{"n_layer": 22, "d_model": 384, "n_head": 4, "n_kv_head": 2, "head_dim": 96, "d_mlp": 1536, "vocab_size": 8192, "activation": "tanh_gelu", "norm": "layernorm", "norm_place": "pre", "norm_eps": 1e-06, "positions": "learned", "qk_norm": false, "attn_scale": 0.102, "bias": "all", "tie_embeddings": true, "parallel_block": false, "init": "normal", "init_std_qkv": 0.0203, "init_std_o": 0.00306, "init_std_up": 0.0203, "init_std_down": 0.00306, "optimizer": "muon_variant", "lr": 0.00991, "lr_mult_o": 3.0, "beta1": 0.9, "lr_head": 0.00843, "grad_clip": 1.0, "warmup_steps": 200, "schedule": "wsd", "decay_fraction": 0.94, "decay_shape": "linear", "final_lr_fraction": 0.0, "batch_tokens": 65536, "seq_len": 512, "doc_mask": true, "train_tokens": 574800000, "steps": 8771, "dataset": "wikipedia_en"}
Each number is 128 + 24 x the weight over the matrix's rms, rounded and kept within 0 to 255. Layers, rows and columns count from 0. Numbers have three digits each.

# layer 4 attention query, 384x384, rms 0.0473, rows 282-383, columns 0-47
132131123130144115153118146133095104106122144110166128106094109116109100105134098117129119152140134128137141113122117108122144130167117118121134
131119103120153142115134118134118130085151095140109145130132171129170115112140118096110111123120103149151167137122155136149098123117111127152152
128124128118123108119155128154103100149151096114104142110124141116115157151135137105139131111137101140138124151127119117116114131111148160107177
140140150147086105144133103116157111126113148157175116135163150121134121135137116128128129117110118105136128111099132124124108153130112091136117
065130108119124104127110146148105100127142116123104138124130145142132122129126124147108125131106108128127123177125115142123135178104099152154103
119097118112138086138104089125137115148126134133138152112125131167106132112135138123122099105114131118136149119135092123109141126117083122120177
114132132160167104163112142153086138097099117133086172112087093118181126088083131146096101138117128077131114124140101116159061170104112091120137
093119101135147105072134128094131132139121103126135120121114178073202070156128110106160184135115112127131085141120110143162165080099090121162154
141153099148161114141123136164129115147127117125144098147117174142118132103122113108126121133150149085157118148097131125154134101161108100136146
081130104127133135090112175123144143154082147163117128084187134087117093155081126096133154094163165168129084168172129169151147118104088101158078
121097213146112180179148159161157123112129111128090158140149107147130088049151119165122105119078131089167103158155138127100157143130114118132097
161083154123120154155144133111113119164138077120144096116152131136122135143113124149082095157117096070100136128125167102097148130110155159121132
124110082115118128142188116129142133184174108109108096102133177126152165155165123079100176167130127081122107165089193129105176157096107139171119
109184118154124143113123112109098155158143116113159130099136138114142118111148098126145101138126129120150168087134152125114118092150099150138116
143072118154162121148087138135143119130152182072107139114165107137124154129119124089130103116151154106087122129121118112129166142105151128186161
123087085106125086130090099126107156122142183149124114178135139164073083100108210152145116132100127158148111102152119113185109170137081113148174
157080098108169132099150099145123126152150126169149110136109082142082134157127178128151184114144123175139109124149145180116087095096175139149163
101135136116145130115122130102164151143137112180093121168162169113111166118140133141115112097108180134142137110141191111116168133169142151105111
105118140154135147068134134097075105058175137105133127119106118132127134170111100116087144110097141161116135103143164127136171128103129129169114
091139135106141182131115077099123145135119105114133078082139097148152158135084080136184139115131128143102139132129088183146145145080132129139166
166111114164113142102148146116119129144102138085150095135132145126111153139102078079119131138161148117132118114106108121126082110143101143095108
141106080131119145118157143098130130178159197165141075104134167097127121117146148122087097107157130096113122118149139097097129136147175099135176
087148125130095157081086120123112128162152145101110141109153066114118129119148151082098134162149157143129183145106136100146122073086105166153162
172137133099155126151112099104145115125126136141055189148159133156132157166121160132130164081096099109143183130149138094107146156161128088129152
094159086099127145168155121160152175142122121104088102173175130100162117095181157100127091097181103138209117130146150101161065108165113115113130
166111058135135096066152093095111149145139133084101128101120101111182134153169111150127143100127117174086119122129138137157162119142139149136145
143157139111092108128177122151100135109098113106113124107177148159132125149176149131137100062139127148136126120113124123113123144168129137157178
132125136119173149178083119118170140125096185140142105153126150136106106118142151146101124141111152068170131084148063132136161113152124096066101
135146152064139113135147115097139137175098140094130138094137171118158112170118094135134128122131105126104087125176134135103138126127104092175117
122123087064125092044120126174159127157087133096114164150136071143066131177104107112152092105135136181076109138118149124094160085112096147178128
097135108178155175126108141145134124127154111130112139171158137149085091137133137153102112123139124147163123096167146108144100124149120148107103
166153133133100134076148148119143134149112175102105151119178150143102126162134136152133115143161160121084146168135119119148175136121139114081118
139073085137142129089120093109127169135136097147078143091127114144084131118166146132147149142145133097120119148108167150135136143100121142143110
185138107119145089073146128106148134136116164142112107129108107154182147118110130069104085101089123145138129122122141163125139149098126127088132
099150183145113124133154082098062139156147086138138180153111126111151106162115127153114113070166140182116060162133170142169089123125103176094116
131126128122145123120085171086105120129097152117134130176098146137143116130122104108128110132141114116123139137120138117131168106121134111109130
163137121135127139139141162113118109137078100106161158085139103135136119140193111158130133139108106131132126142142135086141116123118126117147129
114142141108161113103131138130140116156113113121153180095101143099143136121144117138169186104132131144162068124141105126157115139112137177123138
103129163125098124139113120193128143156112108141127106116109153133138122104151125155121118119098130117130172142110140149087165151172131169114099
119102151139141159163143152122089139134135159080123186143156090140150125148150124117145130124154106141132151125116146163151078134131162157108117
120084156138128127143117091136134117132166126154114130157120159075110085134074147158112164150131100148118126101105119106157117150147121101117204
090151159097125121139145138127092157118186111159170143146060111172125086054150154123129131134151085195173108080115140150118111067116092144130105
113143111147104108083189206119096116167126186112139122071159125095142118162133105068153081099116124118078137180154145172181149147106086149142149
181172146175132130160150110134073114130171139140108135101122107147142102085091139145140122145127109135137153122176150165131155139194116098065125
134131134110134116126079134107161146103142137140095107091108146176122165138140141079144127129102151146088128128112157124097100169165122161077143
076159117115106168152152151123135148111143159132113144139083066131115093117173157074119102110137128157176124113116119112121102158123115136104100
110147096133091160135114143113114141149088150135111146098116138161095149126112141170146136162155109138154087156126126134098117110066130125125126
118073075104096119113116138098125170094134133123128167083129100132138145109117110070167133135144122090142166130109126165112170124104149083128121
135112081087154188078134118117123106136088144117114102195121134141122146134159123140116134104114091154135141118127161091151106142162129084117075
149142142120127113119148150109081107118143133125124143150154151161114145111154137093094112146153104159170152128093165116125124142126157099084094
116133179138140150189125067131163164110116098047113173096111165163143151101163107143104168103108132095162137094103114141148144098160162171139119
088102108155097131139121123116123124104078110146121103124126110138097110125159118128112119117135133110086157119117127132129141153109136117092146
144156094187156129140133151134149142138146113111106170100096150167131098128075132115122150132124109135142128177169160086110124150147140109088085
156146116120163168120103166098107119108106157094119137104166143113118108142088139118113133134143146147112124122153122163103131121068127116115129
119103112116130148153103118094152154150178118119135080133135154173070095115120145152141114142144149132093128154120106145086185071095119109135146
105125104117160128125159145154132061087134104116166116191144134145163093179131126139129118105093141129142117128105147117154108192108125162133165
132098110105099089080120119132151062149161124076132090110131122137181115160095164164148156148104118142083109138144120132084127091102157122125135
172177180111125117186106138142154112064077147161128077135128145105119129105187154135120107146123126114103078099127154100091161157131121085152107
121126105120071125112142174135132099142123148105120095111101120117101132129139086095164141103138143131113124132102128113131138111118160151137165
120139127162150143139112107116086163125155072140138104094106117147132099191093117148154107135190157174118103093131113119138123120120130136113129
119122075114137112124121149139153096159121154109083135099120090113099160185109111130153097122101097159131107119172068121161131116113125135129137
085130147123136141097111152156107134116107120138124132116111195129114190169126130141122095113141149162099135148126130157123150144137104145132131
154159130150109131159115143141165081134127138093126171115087179100131141188126124139128122061090136061169120161135124109123128164133133086133118
141161129151168138133169131106165176131138094178127099162052152148159120122099170166108123066101086146141114116144177123137066163109108129109136
096081117139098144123156125123142088152119091152138115139171176105154114106121124130137152103091165115101163111106057131133181143105154127138108
083117117131113141108110125149127082126123149082111176136093112089131148117103112146137118093137167123116061078098122105141116133120122102131158
163135127146141161094121128106146117132156053126117092135100084132140141118140164141110129133112140104133094127123105050151120147087138159124127
131130102112109151101135122134101093150107203132118134117153154091101116120122122124138125154137132185141128153112150158112121135134132137109094
139099155113109125113116106103166125123138104154179150122128137141120126129145078167165086125164125095158120120094127159143114117130134127127110
115144112132135118179133130156126154114082117123171074107138138140120168107187145171108129103106136134130138105106112162139118166093131133090128
146110157094158128171115149158196104108107129184147134146112124151065140138157108111152139148113119135091125112140112120097123113142118104142094
126058154109151155078122123135156087116178067079145101155100127116131111130126145115139144114106116180140144134157114149143084120096130164143140
134107146159111167130152140121140130133127129097150108157156115089184126140118115140079137106112152156042125140095140145119130144153140096137148
158085118144162142131118121152147134115138110149087124197137112141209158156148138152122128105128106121116172177089078127139118159155161088109085
134077166148140180119126143143139105136069143148138077157149101102122087102145123116156120147131127102140138102127156087145133147097140131165119
165111158112123118150131116172151173149135140132089104090068150117130179122162144118146098125182116138107117100104128124133074131119118078129058
134150139100137110126095145129134149114119121171107115141093123098109101126156107121148123158162151140171082066104121172114092140140098126092132
102159101142128144165087147151133149114137137160130148137070152128155076140170138149153158157143110154142115108168155173128114164100120107150119
123147140122147160064164173121099108137073102091131118146103128127145077148118126165096138143135129135129100146140118071117141102116124113119158
146144099120146116135077113105116163124120127122141125124087172107127100118152135120108122166131092115133110150122145155156155111121118128142102
132127101138153144187129125134111129069134120128119151111153099147142134145129125127111121173122104128143153145129130093132154113187110104137111
138138142088150145137142149140120087149093141103098072149084159070168105147116118149148147129091166131143145115148129099124139145113173108156111
052174149151119118105134101128124134145133119122132159092149106084095090169131098084139142109108152159122083154149074133172096119163110135103126
145161142100163135143122129122096145082183096127108155092075128144163087101131124152104087139073118163150122108126119133138107129136095126157170
119128124149113159132106129149107159110122163110110154146143111129133124125072119171163126163130112140126126169121089141124134117135142129143141
149100096141109106091151111078146125110121133122168103060151138105143097159117103118108140101095084179109151138189135169139118156086110108100107
142141133127122116090176114167076145101146089102091062117124146142144112131121127155127090149098129150195081138169156174141107117117140176124079
130153109158108103141152097140124128094145124157105151109146158106108161155129140149160115101107126120079120138106119112144098140137137124104164
081129128134153126136134175150113122134131086131107114119105126123158081109112119138135108145072114093163115168122109148109133081106085133107150
118172136126125084113106124117101078116098083141128103158147119110127148107135153162111117127172150126080121146181171134138158113112159115126131
182166104129112108060134054166102132106132117127134087143101128107084133127113151150112117110130082108104174125123141151148144132093113118140137
132112083174138130154133083117102146157127140135165154062140105131139110157172102115112085132119124124080131143089104117184137111098093132118139
114080135109110134103139140142135155084120105167161118145134135110096111119113114182147126114144112154190165130150147078120114148230113159121145
173104152125095181115160152127089127173133129126143120118124120137171147121102111115141095146131146102134162128160134123092150101119160134131094
108140149123114131199125131162147154129165098176126113103083099207112138107107117141092125159122167171152113148132147062131114106150144169155148
125075097175119103101152155165156140135126144108105145138105138121100092111103081123148114150111132105113162139101075139113144140102107096158118
108129140148123140134083101115160146130121139165106063183113125165103170135124108159151181133102175131136145081195131109144116150155123130079090
123133115060106131138106151139128148107105103121132107144115115119126133150118123091147131127117162117113118119126126146104151130093166168098113
141110119136120113101067112154120150156143127157101162127116131149078152124134140112109177158113133144119138111140144116114107099113191119157143
197107164078153160168077084180159136129155076121137112150128128157165109098127132159098111117163141118140184104082143161097124118135124086121118
090131139061092140129126137142112123118147122157082174106112098136152079142148127115155086143179113135139103115144136108127095098172093135104117
147120100177092113145144142165091107139098151129067148132152138112120166110099100131121183107118108106108143144120151102131126148115098083204092